config = dict(
    head_dim=64,
    vocab_size=32768,
    norm='rmsnorm',
    norm_place='pre',
    qk_norm=False,
    init_std_o=0.0041,
    init_std_up=0.0164,
    lr=0.0109,
    lr_head=0.00581,
    warmup_steps=200,
    final_lr_fraction=0.0,
    batch_tokens=[65536, 131072, 262144],
    doc_mask=True,
    train_tokens=720100000,
    dataset='wikipedia_en',
)
Each number is 50 + 10 x the weight over its row's rms, rounded and kept within 0 to 99. Layers, rows and columns count from 0. The size before them is the row's rms in percent of the matrix's.

# o: layer 5 attention output (transposed), 704x704, rms 0.0583, rows 19-21,83-85,147-149,211-213,275-277,339-341,403-405,466-469,530-533,594-597,658-661, columns 528-703
# v: layer 5 attention value, 64x704, rms 0.0228, rows 19-21, columns 528-703
o466 099:51 66 56 50 69 53 46 81 39 45 56 47 58 52 57 60 53 35 64 47 54 56 45 53 50 51 55 68 51 60 57 66 61 57 45 39 40 44 53 29 61 45 26 37 54 36 42 39 41 51 41 50 44 32 39 45 39 68 50 39 41 53 45 57 31 59 56 51 54 56 60 61 49 58 62 58 55 43 47 56 51 51 59 61 61 74 53 64 43 18 55 43 72 53 39 50 45 53 58 61 54 45 43 51 59 56 47 58 53 49 62 59 52 57 49 50 42 45 50 55 41 43 49 49 48 38 51 52 49 21 52 72 48 61 50 31 34 28 68 53 45 51 49 61 43 37 45 64 50 49 53 46 50 43 47 58 47 48 49 44 62 54 56 58 59 72 53 27 50 48 48 47 52 48 50 61
o530 107:33 48 63 63 46 54 48 41 62 58 59 47 65 49 41 43 53 48 38 35 39 64 50 58 60 33 49 49 35 47 45 55 59 42 48 45 65 43 70 55 33 33 56 41 56 50 56 48 43 43 53 50 57 39 74 43 59 70 61 60 48 58 49 52 48 50 53 45 65 45 42 60 43 51 55 57 42 69 47 55 39 48 70 68 51 42 44 49 48 38 63 58 50 48 46 47 53 51 63 61 59 50 46 43 54 41 62 63 59 43 54 57 54 45 55 40 54 46 49 43 46 54 48 55 61 55 70 33 37 42 58 39 44 46 64 53 39 63 39 44 40 47 54 42 60 47 41 52 33 55 40 41 31 61 43 48 37 55 41 48 39 41 58 40 52 43 56 54 56 62 55 45 54 29 50 48
o594 090:57 72 53 67 23 49 57 59 60 46 40 44 51 49 65 43 37 45 33 71 41 35 46 59 31 49 56 46 61 41 63 47 50 46 58 69 33 45 49 58 47 37 42 55 48 46 31 59 54 45 51 53 25 43 44 49 42 41 42 56 72 44 36 46 63 60 51 51 38 31 65 60 40 44 47 50 54 38 53 42 58 45 41 28 39 60 49 55 55 57 41 66 40 52 50 57 45 67 53 41 48 51 44 65 57 51 58 55 49 48 64 45 55 57 46 42 43 57 51 58 59 44 53 57 54 50 27 44 50 65 53 48 47 37 47 46 59 62 53 60 38 56 46 51 45 60 63 47 58 48 37 57 70 39 50 44 57 62 46 60 52 59 37 32 66 33 42 45 49 62 53 66 45 48 48 52
o658 097:57 61 38 39 52 61 46 78 53 69 58 53 48 57 59 34 64 49 39 46 42 74 62 40 52 48 60 62 48 60 45 44 48 58 56 46 70 63 54 40 61 60 48 71 40 45 55 40 59 47 46 46 63 60 66 42 54 34 40 41 42 74 46 43 49 34 50 52 54 48 51 52 53 68 48 23 36 52 54 46 44 61 49 66 65 61 39 39 45 42 42 42 63 39 46 52 69 50 34 44 52 53 37 33 39 42 47 50 44 59 32 54 31 35 57 71 55 44 55 35 55 52 49 59 59 59 49 49 61 53 65 52 62 37 53 43 51 49 56 43 52 53 53 60 56 55 45 49 42 39 44 67 40 58 60 56 55 50 50 44 43 53 85 59 48 51 50 44 48 59 64 59 41 51 53 59
v19 101:64 36 60 46 48 59 55 44 35 43 34 53 46 60 48 43 53 46 47 53 52 53 27 49 43 66 48 58 45 21 56 43 68 50 53 59 45 64 58 38 54 56 25 51 68 48 68 26 71 48 54 43 62 52 60 36 42 56 44 39 56 36 47 52 42 43 51 51 49 53 54 35 51 46 48 47 28 33 34 56 61 63 39 54 36 42 53 47 40 19 50 57 41 56 34 53 61 62 55 46 72 50 40 53 39 47 45 44 43 58 60 60 53 39 47 51 54 31 31 37 57 40 37 60 43 53 36 24 48 47 45 26 42 47 31 46 50 55 59 43 44 41 41 62 52 39 58 43 38 64 59 53 42 50 58 32 67 44 37 56 43 46 46 53 39 47 55 48 29 63 51 54 38 58 65 69
o19 098:52 55 48 55 63 58 69 49 63 58 48 59 46 50 52 61 69 48 58 48 65 54 41 47 45 65 63 43 57 27 60 38 51 36 34 72 56 43 47 55 48 33 41 41 45 50 43 59 42 50 56 53 55 46 49 52 44 23 27 41 44 58 56 44 59 44 50 45 56 58 51 74 43 58 43 54 45 43 53 39 41 39 30 72 44 39 41 55 43 58 47 52 38 46 56 42 34 56 57 53 60 51 44 44 39 45 51 51 40 66 34 49 60 69 55 64 41 53 58 44 52 45 37 53 54 57 33 56 54 54 26 39 34 33 42 50 70 50 33 44 41 42 47 54 62 45 45 30 61 54 68 52 36 53 50 50 60 56 47 52 56 57 58 69 54 58 52 46 30 51 55 34 49 43 40 56
o83 097:46 39 47 46 59 55 63 65 41 33 47 63 45 55 53 56 52 37 37 44 63 41 44 61 55 54 53 52 58 55 44 45 53 39 65 57 52 40 40 45 69 46 59 60 43 37 57 48 51 49 54 46 62 33 55 48 59 70 47 51 62 33 46 51 32 44 42 47 52 55 52 58 49 55 55 61 46 62 53 29 55 67 56 59 71 63 36 52 49 53 47 58 64 46 51 49 70 26 57 49 52 48 45 20 51 67 46 50 56 31 82 36 50 40 36 58 57 47 42 54 33 58 46 42 55 36 53 42 45 55 60 59 37 57 59 69 55 66 48 36 53 47 63 42 41 64 36 47 31 60 50 46 28 49 45 50 57 36 63 33 48 42 44 43 63 51 58 48 50 38 52 60 61 48 57 46
o147 100:50 46 44 46 57 55 21 58 71 48 40 37 44 60 40 39 55 47 70 44 60 46 35 47 55 64 50 54 47 62 58 47 50 63 40 48 44 36 62 54 48 62 41 46 59 36 66 30 59 53 37 52 62 42 50 43 58 54 64 49 57 64 47 72 54 56 57 57 45 48 46 39 56 41 53 37 47 54 38 51 53 48 41 47 40 49 53 31 57 43 58 50 49 54 29 39 45 73 57 42 61 40 69 64 22 30 38 61 46 42 52 63 45 49 49 38 45 39 50 58 41 53 62 52 48 51 60 52 50 51 42 43 56 52 48 52 53 50 52 57 47 50 53 55 44 51 51 38 50 47 49 54 48 43 47 54 53 29 47 56 53 38 51 51 58 19 49 45 31 59 39 57 41 63 51 40
o211 096:48 61 61 49 39 29 27 42 35 50 50 39 52 61 53 52 60 56 41 47 44 58 53 43 53 37 32 36 44 58 46 46 62 29 46 52 35 43 56 51 59 54 31 60 46 68 39 52 61 35 64 50 46 57 52 57 66 57 67 51 56 46 43 59 48 70 52 23 38 44 61 46 51 41 51 53 36 42 28 48 46 55 55 38 49 41 33 27 43 47 55 48 45 46 52 52 55 30 56 46 39 49 54 55 48 48 53 41 60 49 68 47 44 60 42 44 64 54 53 45 53 42 74 66 45 48 44 52 62 53 56 58 63 41 62 58 48 48 46 49 41 58 33 67 50 35 51 60 25 40 59 49 39 50 61 61 54 48 46 47 41 62 41 55 41 36 36 35 45 62 35 52 62 58 49 49
o275 116:55 41 46 54 37 47 36 50 37 59 45 24 55 51 43 42 43 59 68 54 33 60 46 68 51 46 49 57 30 43 51 35 48 50 42 54 56 62 51 47 53 50 40 44 41 43 54 42 42 27 57 56 44 57 52 39 52 46 73 47 61 49 47 64 49 66 43 60 37 49 44 57 66 46 74 49 35 40 38 57 56 51 59 38 56 48 37 55 47 24 46 55 36 50 42 62 65 62 44 45 49 49 66 49 48 39 70 58 61 48 52 48 45 68 51 54 41 54 37 44 49 52 62 47 46 50 66 56 44 46 48 76 59 60 75 37 54 44 56 43 39 49 18 43 44 50 62 65 44 49 43 36 58 48 45 36 49 46 59 72 37 46 34 42 35 42 45 52 44 61 41 52 49 59 53 45
o339 104:41 51 36 64 55 61 39 54 59 38 63 68 55 49 37 59 21 53 29 48 49 51 49 41 56 40 70 20 57 65 51 48 69 50 52 57 57 63 49 22 47 52 63 41 59 65 56 52 46 45 36 42 57 55 53 50 38 43 26 56 48 59 45 55 47 38 50 44 54 57 33 54 46 58 51 64 68 42 39 64 58 72 46 34 56 50 61 52 45 64 45 42 54 49 47 43 51 59 40 60 31 44 45 52 50 56 39 44 57 55 45 51 54 48 42 58 49 44 67 59 43 47 46 54 37 41 47 36 69 36 59 43 32 39 55 60 60 44 50 44 61 41 61 42 58 42 49 41 60 42 56 60 35 53 53 52 47 64 58 50 46 37 60 38 58 75 58 47 54 61 50 55 57 49 44 49
o403 089:43 36 46 38 39 50 43 56 41 50 53 23 61 49 62 49 48 46 56 69 43 60 49 38 47 78 41 43 55 51 31 47 44 53 35 67 48 60 60 36 49 43 62 44 44 41 43 43 48 51 40 53 32 56 34 53 52 56 49 47 57 51 34 45 47 49 49 43 38 56 69 60 69 45 62 38 46 49 34 45 34 44 69 48 48 52 44 45 49 40 43 49 59 58 45 60 65 51 41 45 59 31 41 59 54 41 62 68 59 33 57 62 47 51 54 60 43 72 28 58 65 40 55 58 57 42 59 66 55 47 57 45 61 60 36 35 45 39 47 51 56 57 38 57 54 58 64 41 61 55 53 42 45 54 52 34 32 66 49 65 36 55 35 34 54 31 41 59 64 67 56 45 40 61 58 55
o467 096:38 29 48 37 45 63 42 34 56 47 35 47 52 37 52 38 35 46 53 40 50 36 58 37 49 36 74 56 55 57 46 31 55 62 66 53 49 51 62 47 60 55 36 51 60 53 49 48 45 60 65 55 57 79 47 41 27 61 51 39 56 23 46 57 62 27 58 50 37 34 36 37 51 43 50 58 52 45 59 64 70 58 57 35 57 40 49 42 55 37 43 40 38 34 63 50 68 53 63 48 41 60 58 60 41 43 70 41 43 61 59 35 47 55 47 50 43 34 58 38 61 45 33 51 43 68 52 42 47 56 47 44 59 36 34 49 56 49 55 43 43 51 56 55 46 54 51 55 37 43 28 66 60 43 64 51 40 48 54 61 40 29 45 44 71 42 57 47 45 31 48 59 43 52 34 41
o531 107:48 60 55 51 37 42 29 54 24 56 59 26 67 55 57 39 35 45 52 50 57 51 56 58 48 63 28 56 43 40 34 49 50 49 40 59 48 36 58 52 47 69 63 45 42 32 58 66 56 39 57 48 35 54 45 41 54 59 66 43 47 42 52 44 42 53 49 66 52 57 60 61 61 40 44 44 57 64 36 61 30 60 60 63 37 54 42 43 66 49 45 55 48 46 45 54 55 40 48 38 72 43 69 59 48 36 69 44 49 47 56 67 41 51 48 53 49 64 38 46 58 48 54 50 46 56 70 52 59 56 54 37 50 76 60 37 45 44 54 43 45 64 31 47 47 51 52 42 52 47 45 35 54 57 51 43 57 50 64 70 52 62 38 34 43 31 40 55 47 70 52 44 49 53 65 71
o595 096:54 57 54 64 53 49 53 58 63 63 47 58 45 47 37 50 47 61 31 40 47 42 50 67 41 37 43 40 48 67 48 43 41 49 64 26 50 65 52 68 38 44 50 54 51 49 42 65 62 55 35 62 62 56 46 56 46 41 37 64 52 71 36 42 62 62 59 49 38 52 31 55 59 44 47 44 50 73 48 47 58 49 33 52 47 61 46 43 40 63 42 64 48 46 39 36 47 48 48 52 43 60 45 44 54 60 28 57 52 53 53 76 50 48 51 42 33 67 69 60 34 52 60 59 48 39 58 55 49 47 56 51 49 57 75 56 52 43 42 71 45 42 30 38 31 48 45 42 50 51 41 59 62 55 37 67 41 40 57 50 44 39 43 71 56 61 48 25 57 47 47 45 60 45 59 32
o659 100:51 57 61 37 41 50 68 67 32 46 58 34 43 50 40 42 33 47 53 60 53 64 35 27 61 46 57 52 39 54 54 42 40 55 36 61 68 59 24 57 42 66 50 56 46 67 62 47 46 52 60 49 41 47 38 51 43 51 54 45 54 39 36 48 65 32 57 38 47 40 32 46 56 62 42 56 42 53 41 71 44 52 57 48 50 33 65 28 35 44 50 40 29 37 59 41 54 50 47 56 52 57 61 54 53 42 63 33 51 69 48 40 57 35 57 48 39 41 54 35 41 45 54 24 38 46 59 58 56 48 32 48 42 54 65 55 63 49 49 58 54 40 48 59 75 38 41 48 50 47 52 42 53 35 35 43 63 37 49 60 41 43 52 50 57 59 55 62 40 54 56 31 35 63 49 57
v20 101:53 61 61 56 62 49 45 41 42 60 44 33 52 63 45 52 49 58 47 44 25 49 57 55 54 73 64 57 37 41 37 39 64 42 76 54 38 25 48 63 48 57 40 52 48 47 43 55 49 35 38 59 44 49 66 58 65 42 59 47 39 51 47 56 61 37 61 34 43 43 39 49 62 51 47 63 59 43 40 54 62 51 52 53 50 37 45 45 67 46 36 38 46 34 68 37 57 55 52 47 62 58 35 39 61 35 35 58 62 40 50 78 63 52 47 41 55 65 53 42 47 45 46 40 40 61 54 56 55 64 39 49 66 49 60 67 63 44 44 50 52 69 47 57 53 50 52 47 51 45 32 58 64 58 48 49 51 57 56 52 34 56 28 58 38 48 67 53 50 35 46 52 51 39 38 45
o20 101:61 66 43 47 43 35 39 50 41 49 34 39 48 51 49 60 52 37 34 56 41 60 52 47 47 43 53 43 64 53 56 56 38 35 63 44 56 51 45 58 49 40 66 37 62 62 44 54 43 52 60 56 51 52 41 31 60 48 63 45 51 45 52 57 46 43 57 44 53 41 70 51 69 50 44 47 55 45 64 47 32 64 54 52 30 67 32 42 38 49 59 66 55 68 55 64 60 44 55 51 50 42 66 47 63 42 52 54 48 46 67 48 29 42 48 43 46 48 41 74 49 33 75 64 32 36 51 51 60 64 41 56 56 50 49 43 71 60 60 41 56 40 56 48 52 40 48 38 46 51 45 47 59 61 52 51 59 36 54 44 49 64 43 38 50 45 52 63 60 47 52 49 44 57 59 35
o84 093:36 49 56 43 40 46 61 54 49 53 63 66 50 46 43 43 41 50 56 33 56 63 50 43 43 41 60 58 39 54 60 47 46 44 48 42 39 50 63 59 64 63 33 39 53 53 54 47 39 62 38 53 38 57 57 48 58 50 41 45 71 47 59 69 48 50 46 54 64 52 57 60 56 66 47 64 56 51 54 41 42 50 39 58 44 52 55 47 42 30 63 48 41 53 51 48 55 46 58 47 49 34 63 42 61 40 58 48 57 49 34 35 43 66 49 58 46 48 39 47 67 53 43 32 45 50 43 49 57 50 47 50 52 42 40 37 49 63 62 52 59 46 54 38 55 51 54 52 38 62 59 51 55 27 36 43 57 37 54 33 57 33 55 50 69 40 55 55 60 48 39 53 56 58 51 60
o148 105:44 42 54 42 44 53 56 42 62 49 53 72 37 39 64 55 40 54 56 59 30 55 58 51 58 48 50 55 58 37 41 45 52 46 40 65 60 37 62 45 38 49 49 45 52 45 55 44 45 53 63 38 57 40 58 57 39 48 48 40 48 58 51 48 47 55 64 50 42 41 40 60 58 65 44 68 40 50 27 52 57 35 69 56 67 46 29 63 62 73 48 66 61 42 58 35 46 35 36 67 43 58 52 31 56 33 40 52 47 49 50 59 48 47 63 47 56 43 56 44 38 60 52 47 61 48 38 58 21 45 54 44 43 52 53 48 58 51 46 57 54 35 50 50 32 52 46 37 41 27 64 43 45 61 55 52 43 59 45 61 44 48 39 62 26 71 52 40 53 53 52 64 34 41 54 55
o212 098:48 60 57 51 55 34 37 57 58 53 54 59 57 51 51 48 41 80 63 51 52 30 45 44 36 47 54 49 34 46 47 59 42 42 63 40 39 40 69 52 48 48 57 57 50 45 54 60 52 53 63 49 54 49 47 38 56 41 42 47 42 40 54 29 54 40 58 43 56 28 54 52 55 44 52 58 48 71 54 51 49 37 39 45 49 44 44 40 55 40 49 41 38 59 65 41 47 38 45 54 41 60 46 72 57 54 51 46 52 40 40 45 46 41 41 45 56 60 64 47 38 50 36 51 64 53 36 53 41 65 52 55 30 38 52 52 37 27 49 46 42 55 64 48 56 32 57 44 55 66 43 62 61 45 53 43 60 55 61 76 61 67 46 43 44 51 51 49 39 70 48 60 46 47 52 41
o276 126:44 47 45 55 63 46 44 46 53 64 61 49 55 47 44 60 27 68 64 38 49 36 37 42 49 57 57 46 51 53 42 53 45 61 63 48 62 48 64 60 50 34 50 73 48 45 61 42 60 23 50 43 53 49 59 59 48 39 33 55 39 52 78 28 52 32 54 44 38 52 42 53 43 68 58 62 56 65 57 62 52 48 58 40 37 47 46 52 59 37 56 50 43 59 65 39 45 32 48 47 56 43 45 58 34 35 57 48 36 60 39 65 52 45 49 41 63 52 56 37 47 55 43 60 45 43 51 63 37 44 50 60 52 65 40 61 45 49 54 58 52 56 60 58 59 43 56 34 48 50 54 49 44 55 57 50 36 70 46 50 62 57 40 53 43 65 38 52 48 50 65 49 58 46 74 55
o340 102:52 44 42 41 55 44 42 38 42 38 43 38 43 53 56 33 73 42 40 64 56 70 47 46 44 46 49 58 49 60 55 49 48 36 35 56 54 55 55 51 69 55 48 49 58 42 51 42 40 62 48 36 57 56 45 39 43 77 51 46 57 70 41 54 56 63 54 64 57 49 53 25 38 55 43 59 53 34 51 50 46 56 59 54 63 44 64 38 43 71 63 48 49 51 50 37 53 60 44 42 35 32 36 31 33 51 56 62 61 51 64 27 58 53 58 51 41 70 42 50 45 33 41 49 64 41 54 46 60 40 57 60 37 46 47 62 35 46 51 56 51 53 47 57 34 53 46 58 56 55 60 67 50 39 48 63 53 41 49 36 45 52 60 62 64 51 54 33 54 51 49 43 42 49 40 54
o404 089:66 37 49 74 70 57 24 53 61 50 59 39 49 41 43 47 34 47 59 37 44 58 47 48 56 49 34 51 46 39 46 49 50 41 55 33 56 40 51 56 54 48 65 38 39 44 60 47 61 41 60 46 51 56 51 55 57 43 50 53 38 48 66 23 33 44 47 60 45 55 51 38 36 44 67 54 34 60 52 58 62 52 67 35 58 55 45 42 58 43 66 38 53 37 54 52 30 36 44 45 53 53 39 56 50 55 50 37 55 55 44 67 58 44 48 46 63 48 53 51 39 62 55 27 53 55 65 45 36 45 46 62 53 67 58 49 52 46 49 48 40 57 53 61 56 61 47 57 35 44 52 40 53 57 56 20 32 58 44 49 49 51 29 48 38 53 44 63 58 37 54 48 39 49 43 46
o468 090:57 54 49 56 42 46 40 39 48 50 33 55 53 58 69 57 40 43 39 47 56 39 56 55 33 41 53 36 60 47 39 60 48 55 43 67 37 38 47 62 54 57 46 52 51 48 49 45 28 56 48 52 47 62 59 41 42 36 42 57 43 34 48 47 55 44 54 52 60 54 57 66 63 57 55 42 77 53 49 31 47 55 72 58 36 30 57 27 69 57 36 46 58 52 66 26 54 47 50 47 49 32 42 59 67 50 54 59 54 46 38 67 50 45 34 76 52 44 53 51 48 29 56 50 43 76 38 42 36 46 57 60 62 42 54 53 50 44 51 52 50 49 55 69 55 48 51 57 51 45 46 52 50 47 47 55 64 69 42 44 57 46 35 46 52 54 54 40 37 50 51 51 55 42 41 37
o532 110:55 46 58 80 60 62 38 55 53 46 39 20 56 60 48 64 54 38 48 50 59 64 63 59 48 29 39 41 44 40 58 39 56 58 48 28 45 49 39 54 38 41 53 52 33 45 57 61 47 47 41 53 67 52 56 56 36 45 45 42 52 37 58 29 46 58 54 42 28 57 59 44 42 52 45 37 47 41 48 45 56 45 48 33 58 40 48 61 50 39 45 27 58 46 53 57 53 44 44 43 62 54 38 54 48 51 43 28 43 40 44 61 53 43 29 35 38 50 48 58 40 62 35 58 60 71 64 44 41 41 60 49 49 47 35 40 52 48 78 49 52 33 36 47 42 47 50 50 62 28 53 46 47 57 50 59 43 45 50 46 64 52 34 43 54 65 51 60 52 55 49 46 45 61 64 50
o596 095:57 64 35 29 49 55 70 38 51 56 51 56 36 55 52 62 37 58 59 50 43 40 60 53 39 41 31 51 73 59 64 61 38 60 60 75 59 59 55 30 49 56 48 53 51 47 48 46 63 66 53 61 40 49 43 63 46 50 43 66 35 44 27 55 58 50 53 46 51 48 50 49 56 49 63 39 37 58 62 60 40 40 57 54 36 51 55 59 44 61 42 67 64 63 40 58 37 57 62 61 41 58 43 53 58 59 49 45 46 61 46 46 46 61 57 39 47 37 60 46 63 64 58 39 54 38 32 47 50 56 33 53 66 66 50 44 39 58 41 44 47 38 47 52 48 58 50 44 45 40 65 47 54 51 26 45 43 70 58 62 54 49 68 40 36 43 43 47 60 50 61 40 43 44 65 59
o660 102:60 45 57 51 68 55 64 53 41 63 47 44 50 52 62 41 57 46 37 38 59 50 37 56 40 56 50 52 57 58 48 73 69 49 41 59 41 45 63 49 50 46 49 50 50 48 49 59 47 48 54 45 53 38 63 66 55 73 34 69 49 46 76 43 68 46 45 58 55 57 58 47 42 66 57 44 60 66 47 36 50 30 54 58 44 43 43 33 55 55 51 54 53 66 41 36 44 51 53 56 58 58 64 58 54 27 67 50 48 53 44 49 47 38 68 59 44 69 41 44 50 39 49 50 52 45 65 67 39 45 44 64 42 50 60 68 51 50 41 35 47 57 67 43 44 51 65 49 59 49 48 44 42 53 38 50 47 50 33 62 42 61 54 58 49 49 39 52 46 54 44 46 50 45 42 49
v21 100:54 74 52 31 52 48 42 59 59 53 53 48 57 49 28 37 35 40 48 49 71 48 47 53 43 58 46 65 42 75 44 68 57 40 52 54 64 41 48 52 48 38 30 55 60 60 34 43 43 41 48 51 49 63 60 51 53 56 48 35 45 40 64 60 67 37 48 57 45 53 48 52 70 49 47 49 55 45 53 34 54 43 38 57 54 48 44 37 45 46 54 44 57 49 46 37 62 45 47 58 60 44 60 39 70 55 57 53 48 53 35 46 64 62 43 65 72 53 60 34 60 56 74 50 46 61 33 64 49 34 54 41 57 51 45 64 66 48 59 33 46 57 40 53 63 57 48 53 33 56 50 54 47 48 47 47 56 52 46 56 52 63 50 44 48 55 49 47 52 59 53 45 51 43 59 58
o21 099:55 57 44 63 46 51 41 63 53 36 59 56 57 54 48 57 39 47 32 56 47 33 54 49 60 48 47 62 54 38 57 34 70 42 43 54 51 44 37 39 48 27 57 54 53 33 53 55 45 45 45 54 56 70 39 62 41 61 68 52 57 63 43 37 55 21 35 51 75 47 58 59 41 62 49 53 56 76 42 55 49 52 52 35 51 48 48 49 56 33 40 42 58 40 63 40 43 57 68 51 66 64 30 32 47 33 65 67 56 49 45 39 41 60 49 59 60 26 30 43 35 39 35 48 38 44 61 25 65 38 49 44 52 39 53 55 42 44 49 40 39 46 41 49 52 48 49 48 66 32 39 30 44 59 39 56 67 42 53 69 48 44 58 61 77 64 55 49 49 56 32 52 38 50 66 39
o85 095:34 45 43 57 56 33 51 57 61 33 57 48 42 62 49 57 48 27 45 52 33 41 46 58 83 71 42 59 77 42 51 57 65 49 60 82 46 44 54 31 46 48 54 54 48 47 65 59 49 36 49 36 52 57 61 63 66 53 46 52 40 48 33 41 38 62 46 50 40 50 51 42 54 40 53 60 22 40 61 60 30 47 57 46 76 53 45 47 47 56 51 42 50 60 57 51 59 32 69 50 51 53 68 41 62 50 44 54 62 61 55 45 56 46 38 52 72 66 47 76 53 61 52 47 49 32 51 48 41 55 47 62 55 40 59 67 64 56 52 47 41 53 66 49 54 58 49 62 56 50 48 51 67 73 63 52 55 46 56 58 45 48 47 49 51 50 44 56 34 53 63 34 48 42 62 45
o149 102:50 44 70 53 51 71 67 53 47 47 31 62 48 42 52 40 43 65 45 51 54 48 56 37 62 68 44 44 61 61 21 46 31 60 58 55 50 56 51 56 59 46 51 45 37 46 53 50 63 53 43 51 44 62 34 61 37 46 44 55 54 56 46 48 59 52 52 43 40 54 36 68 47 57 55 35 42 35 44 59 55 42 48 46 31 52 56 41 51 36 58 43 44 58 42 55 26 38 37 45 68 54 76 72 50 43 51 59 54 61 22 43 53 48 58 53 43 50 60 54 54 46 56 51 55 42 45 51 35 47 63 47 59 57 51 44 40 56 57 54 33 42 36 48 38 56 53 50 22 72 64 44 49 39 52 34 52 48 53 38 51 42 52 49 47 44 56 35 72 47 51 52 60 58 47 52
o213 098:58 38 42 54 68 47 57 61 41 43 50 58 53 49 40 50 53 60 49 24 64 56 46 57 44 57 45 52 48 50 35 60 56 48 56 46 60 63 48 59 55 59 56 52 49 54 41 52 67 50 51 41 56 55 65 41 49 50 44 52 44 41 68 47 44 48 63 48 36 37 53 49 61 57 46 45 56 32 47 46 43 74 58 60 49 39 49 51 42 48 46 25 72 50 52 51 76 58 64 58 45 46 50 46 64 57 54 49 73 51 43 32 46 46 42 52 29 49 62 37 58 55 63 35 39 44 31 67 52 55 44 61 49 69 56 56 79 60 66 49 57 58 50 42 63 54 61 50 44 64 49 52 53 50 45 52 52 57 41 39 54 62 56 40 48 51 58 53 37 50 47 43 50 67 36 72
o277 117:54 39 56 55 48 61 57 49 47 60 41 47 57 46 34 65 63 82 52 43 60 51 50 44 11 47 58 44 51 51 27 68 45 50 66 51 37 61 52 51 48 48 37 53 56 65 50 45 68 61 41 57 40 41 47 52 65 53 40 47 57 54 54 64 57 59 54 72 56 26 43 40 56 50 42 23 54 36 48 57 57 69 57 46 39 56 46 43 35 35 43 42 53 51 50 61 62 57 53 74 42 45 79 58 55 50 45 46 48 53 37 48 46 52 41 25 50 54 55 32 59 61 60 51 47 44 34 76 46 45 58 59 61 59 47 68 47 48 46 37 54 68 28 46 62 53 53 52 28 43 70 46 49 49 59 56 54 65 62 16 44 67 52 39 48 53 44 56 36 38 47 55 26 60 59 67
o341 105:55 64 43 48 37 65 45 47 46 51 54 41 55 59 64 46 49 47 38 65 34 59 56 53 56 63 52 38 57 48 61 46 52 50 44 44 47 56 45 69 50 68 61 48 41 49 36 45 43 57 74 44 74 59 64 39 56 25 48 45 52 56 67 46 34 48 49 39 50 54 36 46 41 65 47 47 43 56 51 38 54 61 54 74 53 48 47 60 49 48 71 62 55 30 53 50 45 34 46 51 30 42 39 57 49 44 41 40 40 29 63 47 70 54 50 61 51 32 38 68 45 41 33 59 47 57 62 41 51 50 47 41 54 53 51 61 66 51 41 54 55 45 56 61 46 49 48 58 64 34 29 47 30 45 49 44 52 48 50 65 41 50 53 62 54 62 60 64 51 39 66 56 68 54 35 30
o405 089:61 56 52 53 56 51 72 57 48 43 53 50 48 35 47 47 51 71 61 43 59 51 57 45 36 36 65 56 39 49 60 51 43 53 60 54 41 44 58 43 70 57 30 60 47 67 53 35 51 59 46 41 44 55 46 51 64 50 61 56 51 52 43 63 61 68 61 59 68 49 42 38 63 44 43 49 63 53 54 53 71 47 42 65 50 40 54 58 33 45 56 54 48 50 64 43 47 56 46 45 58 55 63 50 32 79 55 45 50 45 54 47 51 57 48 35 67 49 65 39 49 61 43 54 41 61 51 60 65 47 53 61 51 67 40 55 41 51 51 55 60 60 43 49 52 53 45 46 20 56 46 50 50 39 56 55 36 51 37 20 50 64 33 35 36 41 49 69 50 57 44 60 41 64 39 64
o469 091:44 54 52 43 44 54 39 47 40 58 39 44 40 47 50 56 56 51 50 44 60 46 45 33 56 60 67 57 50 58 52 34 49 45 49 49 64 31 52 40 37 41 58 37 54 53 47 65 65 53 54 39 56 73 57 57 53 57 57 57 57 56 51 51 48 68 56 57 49 55 49 52 54 46 28 50 63 47 51 34 73 46 44 64 32 49 53 39 44 55 53 51 44 49 51 54 49 55 49 45 55 44 60 59 31 37 60 45 52 55 34 60 58 63 49 50 39 59 53 60 65 71 64 42 42 55 44 60 38 57 46 40 56 54 36 40 50 59 56 40 46 46 52 47 32 53 39 56 49 60 53 70 51 58 33 54 63 47 43 46 36 67 46 61 44 32 47 32 41 46 53 56 62 56 48 58
o533 109:51 53 49 51 43 48 77 50 54 49 35 44 48 44 59 58 64 82 65 49 50 52 51 40 30 28 53 48 53 51 57 41 45 56 57 30 42 34 52 67 69 35 51 57 49 70 49 40 53 52 39 40 55 34 57 63 46 39 50 48 48 37 43 60 59 41 37 53 45 43 48 44 63 63 54 39 50 73 42 67 46 41 46 58 60 59 58 41 30 38 42 56 48 50 41 45 52 46 52 48 59 44 68 43 55 52 51 57 33 37 37 42 51 57 39 57 53 40 58 44 74 53 60 43 52 56 47 67 41 47 63 62 66 60 48 47 39 40 56 61 54 60 40 39 41 32 49 57 47 59 56 60 65 51 50 61 32 51 58 31 51 37 49 31 46 51 65 56 48 64 74 51 52 59 26 67
o597 097:48 47 57 47 63 39 42 33 47 46 54 50 44 44 66 44 50 41 52 40 46 54 50 56 52 38 56 49 48 56 53 48 53 59 42 52 57 52 56 43 60 66 44 48 41 35 52 48 62 48 56 52 59 62 39 53 46 63 48 57 49 59 43 37 34 54 48 44 38 38 68 40 34 49 52 74 53 33 65 45 43 56 47 52 43 49 68 51 68 68 45 40 67 62 46 35 40 44 67 55 54 63 29 51 62 51 32 42 53 57 52 55 47 53 55 56 37 57 48 45 51 35 41 60 51 46 42 54 47 47 38 51 46 36 51 61 34 57 58 56 38 37 59 37 36 27 48 41 60 53 46 57 54 32 53 43 52 48 51 59 55 58 57 38 57 32 41 44 40 57 32 40 41 45 62 36
o661 096:38 56 57 55 58 43 49 48 36 51 60 48 50 35 69 56 53 29 36 43 63 41 37 43 55 42 63 48 32 44 48 56 42 45 37 49 55 46 46 63 47 45 50 70 46 45 47 58 49 38 30 44 69 56 40 42 60 31 42 54 58 52 58 40 54 44 63 49 80 41 37 61 66 59 52 42 68 45 42 58 49 69 45 70 46 62 36 49 45 55 52 34 46 44 58 74 59 37 25 45 32 49 31 45 58 57 51 45 56 41 46 73 53 60 55 57 42 38 41 59 76 64 57 43 48 31 52 50 34 39 49 50 35 50 42 47 42 58 57 59 57 51 43 54 46 57 51 50 58 45 58 60 48 55 55 48 50 56 68 47 67 56 54 50 57 62 38 56 57 46 58 50 46 53 36 65